Each number is 50 + 10 x the weight over the matrix's rms, rounded and kept within 0 to 99. Layers, rows and columns count from 0.

# layer 4 MLP gate, 512x192, rms 0.149, rows 78-111, columns 128-159
74 56 61 42 42 51 29 34 33 76 52 53 50 45 48 39 59 43 82 49 49 43 53 35 41 37 53 45 41 29 45 42
45 46 53 51 51 48 42 49 55 60 49 42 37 36 46 56 54 46 64 62 46 58 32 58 63 51 41 65 35 69 35 45
46 49 45 54 78 66 54 64 50 31 41 53 60 70 59 53 55 29 35 38 36 62 59 56 54 34 46 50 39 43 39 38
47 45 58 53 48 50 57 45 51 53 44 37 45 45 56 20 44 29 33 60 60 29 48 66 39 61 67 57 43 44 38 33
41 49 58 66 55 59 46 46 36 54 58 55 57 61 51 43 48 32 36 63 39 43 52 40 57 51 48 47 48 60 31 54
50 60 49 40 54 48 58 35 51 32 71 42 37 31 40 52 46 51 42 46 55 61 34 53 57 39 19 56 43 58 35 40
55 44 53 35 38 41 59 51 58 53 68 57 55 53 52 53 67 42 36 51 50 61 53 34 51 48 25 50 38 53 58 51
41 46 47 43 38 57 53 45 43 50 34 45 44 62 57 45 37 47 54 59 34 44 52 48 39 57 50 65 56 49 60 54
57 57 53 77 41 48 62 57 47 44 42 19 50 55 38 81 46 55 37 56 45 54 34 51 53 54 42 46 43 44 61 41
46 55 49 38 57 50 30 49 56 47 58 48 48 51 55 31 40 45 69 52 33 47 56 59 56 55 49 52 47 64 51 45
59 46 34 71 49 61 44 49 22 45 42 55 61 39 46 47 56 44 63 57 35 46 63 36 46 51 24 45 46 48 36 36
45 38 28 50 70 59 56 37 49 34 74 61 41 41 50 45 44 39 44 42 67 51 50 50 50 59 28 48 32 46 45 52
55 41 61 57 39 41 46 49 64 53 51 55 59 59 67 47 47 45 42 43 56 48 69 65 43 61 45 74 49 42 52 43
49 53 53 43 54 48 46 39 54 47 49 33 51 49 48 50 43 49 37 61 41 70 39 30 43 64 48 45 46 57 61 33
44 44 39 51 35 28 66 61 56 52 73 43 43 56 36 50 50 36 45 65 40 60 37 48 37 46 46 40 51 51 70 40
71 57 23 36 58 43 67 46 75 50 59 54 42 46 44 34 58 44 34 52 61 59 27 32 48 61 41 60 40 70 42 57
46 56 53 52 58 26 57 55 45 50 38 59 48 35 52 38 51 59 62 58 60 33 57 48 46 44 78 55 48 45 53 38
39 56 47 48 48 45 55 62 43 54 47 48 48 41 49 53 45 41 41 49 48 47 41 47 55 51 26 50 51 49 47 45
57 31 43 48 31 49 49 50 49 43 55 62 59 35 34 58 59 58 56 53 38 58 45 45 36 44 62 33 65 49 42 41
52 46 36 50 28 58 42 57 62 43 45 43 41 45 57 19 62 45 49 53 58 65 36 37 55 57 55 69 54 53 60 40
61 64 56 69 41 58 62 48 24 51 41 43 61 48 57 51 46 48 50 35 59 50 49 47 46 39 31 46 49 49 61 57
51 42 45 57 44 55 51 44 50 48 56 40 36 63 45 52 60 55 63 32 46 41 54 60 53 43 66 49 37 60 53 49
54 59 58 48 60 75 54 49 54 60 47 34 48 48 49 46 50 50 58 48 45 44 49 45 60 50 56 48 56 53 59 54
31 26 54 53 45 59 61 51 73 50 71 59 54 55 49 34 55 44 35 50 59 42 57 29 50 48 63 73 35 53 28 42
57 46 48 52 49 52 50 33 45 64 40 43 56 48 51 54 45 48 53 49 53 65 56 48 63 42 36 41 51 48 48 49
47 47 58 53 44 67 29 59 64 53 48 48 31 50 45 50 55 44 75 51 32 65 33 60 37 53 47 35 55 52 44 43
54 51 42 55 58 48 53 54 45 64 54 52 63 52 57 65 34 46 38 52 63 39 50 42 55 52 38 59 56 53 47 37
56 51 37 52 51 46 58 38 39 34 62 48 58 45 37 35 53 54 69 44 44 55 64 60 50 47 31 40 57 51 50 55
54 39 58 52 51 35 45 33 57 39 49 45 53 57 51 47 54 49 29 49 66 64 60 40 66 54 39 54 55 43 81 46
33 40 45 40 53 49 47 52 49 31 51 34 66 43 58 50 43 51 40 51 43 45 51 48 49 39 49 44 53 47 46 56
55 59 35 51 44 60 36 46 47 45 28 29 54 47 50 40 36 36 45 43 44 55 72 50 44 44 48 65 52 28 57 57
55 57 39 60 42 32 61 38 44 58 51 44 56 58 56 50 40 52 59 44 40 40 68 54 60 32 39 53 43 54 46 60
59 28 41 45 30 68 49 49 57 72 37 30 47 35 59 31 61 60 71 43 28 44 53 36 55 40 42 41 60 58 67 50
29 37 44 44 71 49 59 32 66 51 50 39 55 52 37 48 51 44 54 65 50 61 53 41 52 47 34 56 46 65 62 60
# layer 4 MLP up, 512x192, rms 0.156, rows 78-110, columns 128-159
54 47 48 53 49 63 60 39 55 63 67 42 59 45 54 85 30 45 39 33 58 73 65 22 46 45 61 36 58 49 82 76
55 58 28 56 41 62 44 56 50 49 32 52 47 53 53 64 50 62 44 47 61 51 49 31 55 57 52 53 40 46 56 32
23 67 28 51 39 75 57 40 48 38 68 61 79 64 54 49 65 50 44 40 57 26 52 48 66 64 18 54 44 64 50 60
55 65 54 45 57 48 43 41 50 62 78 59 49 43 61 56 69 40 62 49 41 50 55 47 65 43 41 52 52 40 41 44
54 45 43 54 60 44 50 55 47 44 49 54 52 54 55 43 59 54 51 41 51 50 47 46 49 49 49 62 48 54 57 45
50 56 46 58 52 71 60 54 39 36 44 51 36 43 44 43 43 46 54 52 38 38 46 46 46 46 55 30 28 38 32 46
52 59 53 51 46 49 43 48 41 71 48 47 40 54 45 45 52 63 44 49 52 55 46 57 53 48 74 53 46 47 39 50
68 53 57 50 59 46 50 46 71 56 52 64 52 53 42 58 58 47 47 48 36 63 33 61 56 40 53 45 47 51 27 42
26 28 59 26 52 61 37 40 58 56 54 59 61 46 50 41 54 45 62 45 51 49 57 51 46 32 47 37 60 53 63 67
56 46 42 44 50 30 47 41 47 50 57 42 55 39 63 44 39 47 57 63 40 57 54 58 52 55 64 47 47 67 48 35
59 45 46 71 47 46 63 56 41 55 33 48 57 46 52 42 37 68 53 68 53 40 75 40 43 62 43 45 42 55 24 43
55 57 51 54 67 21 40 51 37 75 35 68 63 64 63 43 53 60 43 57 55 46 57 46 39 51 51 60 48 48 52 36
61 47 64 59 51 35 44 47 45 47 48 59 41 45 53 46 58 32 35 53 65 60 46 42 55 42 57 51 37 37 51 42
66 56 49 47 67 47 47 50 47 51 60 36 52 39 47 45 68 55 50 48 47 47 56 59 37 55 52 48 62 65 53 52
40 37 47 51 42 41 65 43 37 51 66 57 58 51 39 42 45 49 52 51 59 42 43 41 45 40 58 49 47 49 42 50
56 65 57 48 58 45 55 62 41 53 41 52 48 37 41 23 48 49 55 68 51 53 38 54 67 29 48 57 62 55 46 67
47 65 43 52 45 64 43 48 38 63 45 46 64 63 65 50 59 37 51 27 44 49 54 40 50 58 35 48 43 37 47 53
50 55 61 43 49 39 46 35 56 51 74 75 60 42 65 46 35 56 38 44 63 51 64 59 34 65 49 39 41 48 67 42
40 43 54 48 57 50 54 58 50 56 47 55 54 34 59 57 46 42 44 48 38 46 48 50 58 44 51 63 37 47 54 64
47 41 67 31 65 41 64 62 34 54 58 62 51 49 68 57 61 40 37 52 50 39 57 63 48 34 48 41 55 52 53 59
31 46 52 40 66 47 45 37 72 56 64 49 53 45 48 50 52 37 46 60 44 45 55 60 66 51 63 54 52 53 47 47
52 32 37 54 55 55 50 43 29 47 50 33 38 56 60 49 55 51 50 43 51 56 50 48 50 60 41 50 55 45 44 39
63 40 30 44 42 41 59 29 36 28 54 54 53 45 28 52 45 49 48 54 64 41 36 44 53 50 62 44 52 48 56 57
42 69 59 60 54 45 44 43 35 60 38 57 63 50 59 50 34 70 60 56 47 63 62 67 49 47 36 43 51 47 63 53
35 65 46 49 57 54 40 54 50 46 29 42 41 32 68 61 43 61 49 39 52 51 67 52 49 26 39 40 37 54 58 60
45 54 53 37 47 55 50 62 65 46 50 60 33 55 52 71 61 48 52 41 39 56 61 66 57 32 57 51 57 57 41 53
57 59 53 68 61 63 42 63 46 60 57 41 42 48 55 62 48 56 59 45 39 47 45 70 42 52 45 48 43 62 51 56
34 36 43 41 28 42 46 48 74 44 62 67 55 55 31 36 60 29 71 59 65 53 70 59 56 49 64 47 46 49 36 70
48 45 54 57 44 54 56 45 51 57 43 54 53 56 56 44 42 36 43 64 56 56 54 53 35 41 58 47 43 37 57 32
41 59 41 64 51 45 55 58 44 38 34 31 53 51 47 62 36 62 33 52 38 62 38 52 52 39 54 36 60 45 52 49
40 49 54 54 53 56 56 50 47 38 37 54 38 43 62 35 49 32 33 45 60 53 61 51 60 32 53 45 67 55 51 47
51 39 39 42 60 53 40 60 70 37 58 67 43 37 52 53 57 27 45 47 63 48 58 64 48 65 49 65 50 40 40 41
38 66 42 39 70 38 50 43 50 37 49 54 45 53 57 60 44 32 38 52 67 58 34 44 54 50 54 55 37 50 36 57
# layer 4 MLP down (transposed), 512x192, rms 0.144, rows 78-110, columns 128-159
47 48 46 51 42 51 61 32 29 55 66 55 59 36 54 44 39 41 59 56 40 69 59 59 54 64 39 44 49 52 56 54
56 54 47 38 39 43 41 42 47 43 61 48 54 54 48 53 45 52 41 48 58 55 37 47 33 38 48 54 42 34 60 62
71 28 76 31 60 57 53 50 40 55 53 50 46 27 43 51 68 31 62 42 47 37 41 53 52 48 53 51 70 81 66 63
63 61 58 48 33 44 59 50 35 57 36 52 54 56 52 48 55 67 44 58 51 45 49 55 44 48 51 52 54 49 58 45
46 42 55 63 63 43 55 58 44 63 54 56 57 64 53 33 48 28 47 34 43 47 50 43 44 48 48 42 59 55 43 44
60 49 57 53 59 41 43 57 54 35 49 54 51 67 57 61 72 78 70 59 54 39 55 58 38 59 66 38 55 51 49 50
61 52 52 46 59 67 41 55 44 53 63 65 67 46 49 63 55 59 49 39 50 56 54 60 66 46 38 42 47 44 50 54
33 57 44 42 57 71 61 52 60 56 51 32 54 57 24 45 57 38 46 32 41 45 56 46 38 50 56 54 46 42 43 33
67 73 37 61 49 40 57 56 64 41 59 35 41 60 43 61 55 45 23 46 47 45 47 36 54 66 39 47 47 48 59 43
53 51 48 34 63 50 58 52 60 31 51 40 44 40 62 39 50 60 25 54 58 59 50 47 45 50 61 52 37 40 79 33
37 54 60 49 50 51 65 46 62 64 38 40 47 58 62 46 41 35 53 57 40 54 56 44 41 65 65 53 49 55 35 56
50 62 39 50 60 43 59 45 46 35 42 41 51 48 61 57 43 46 44 41 44 50 56 59 49 21 35 39 48 67 66 43
55 58 37 41 52 49 38 50 34 47 57 29 47 43 42 38 75 53 44 58 51 56 58 48 58 63 48 43 32 57 48 34
62 44 37 53 49 44 62 50 53 45 47 51 41 44 48 33 47 46 55 32 61 32 40 55 40 47 59 44 44 56 62 65
48 46 43 39 54 41 41 46 56 51 69 55 49 55 46 50 37 48 42 55 58 53 54 27 60 33 53 44 52 39 69 54
47 39 48 54 81 46 30 39 38 74 42 26 67 70 57 42 59 40 43 40 58 53 63 59 56 51 54 36 32 50 57 59
49 35 43 61 56 66 34 51 38 62 48 44 70 57 47 49 44 54 56 38 46 46 43 56 41 72 47 32 40 38 66 35
57 49 28 33 52 22 52 47 53 40 47 43 39 45 70 39 58 58 51 45 72 38 50 59 37 42 56 44 46 65 51 48
49 38 53 49 76 42 58 60 39 66 49 67 55 38 55 43 52 48 39 53 45 61 50 33 61 56 55 62 38 47 43 55
60 70 58 42 48 51 51 68 51 49 43 47 67 58 40 54 44 40 55 49 52 49 51 55 54 51 51 57 50 33 49 48
45 76 62 45 55 57 42 59 49 78 36 45 57 49 35 67 47 43 56 45 64 49 45 45 48 51 52 56 37 51 55 58
57 54 42 43 62 38 54 30 52 32 56 50 46 52 43 47 51 59 47 67 62 73 61 50 68 59 58 46 52 43 37 35
50 74 61 38 32 53 34 48 47 56 57 34 47 46 59 53 49 50 61 47 39 44 53 59 47 49 56 40 57 57 45 48
51 36 47 49 44 47 59 61 68 40 65 60 48 66 44 36 46 34 36 49 59 42 51 37 45 53 52 58 42 53 30 45
37 60 44 49 62 29 38 54 39 45 43 50 44 42 52 59 54 48 44 32 54 60 64 60 62 49 50 46 51 68 47 68
29 54 60 46 51 58 58 67 33 53 58 67 57 56 42 52 65 53 38 34 76 47 52 65 49 59 49 54 53 49 45 58
53 65 43 55 54 46 58 51 34 31 48 62 45 58 75 50 53 52 52 36 48 57 62 61 27 48 58 45 59 42 61 40
27 33 38 60 61 24 64 62 47 28 58 52 47 67 57 58 45 37 51 50 46 49 51 44 54 54 37 44 49 51 72 58
35 75 52 65 55 61 48 47 45 66 65 50 45 53 38 45 45 52 59 62 22 57 48 73 52 44 38 70 61 65 56 59
61 48 40 66 75 44 44 56 56 40 22 42 36 55 52 49 47 56 42 43 50 60 57 50 36 58 54 33 59 55 56 46
54 76 38 76 48 61 35 31 54 49 43 51 52 47 61 40 54 34 46 54 60 61 59 68 32 36 51 53 53 54 50 45
64 58 36 44 32 55 72 45 57 38 49 52 50 56 51 47 65 39 38 60 37 52 61 49 36 53 42 43 47 45 44 48
45 53 35 36 45 45 57 47 35 61 39 38 33 47 50 39 45 45 54 49 44 57 52 42 58 48 38 43 43 61 43 44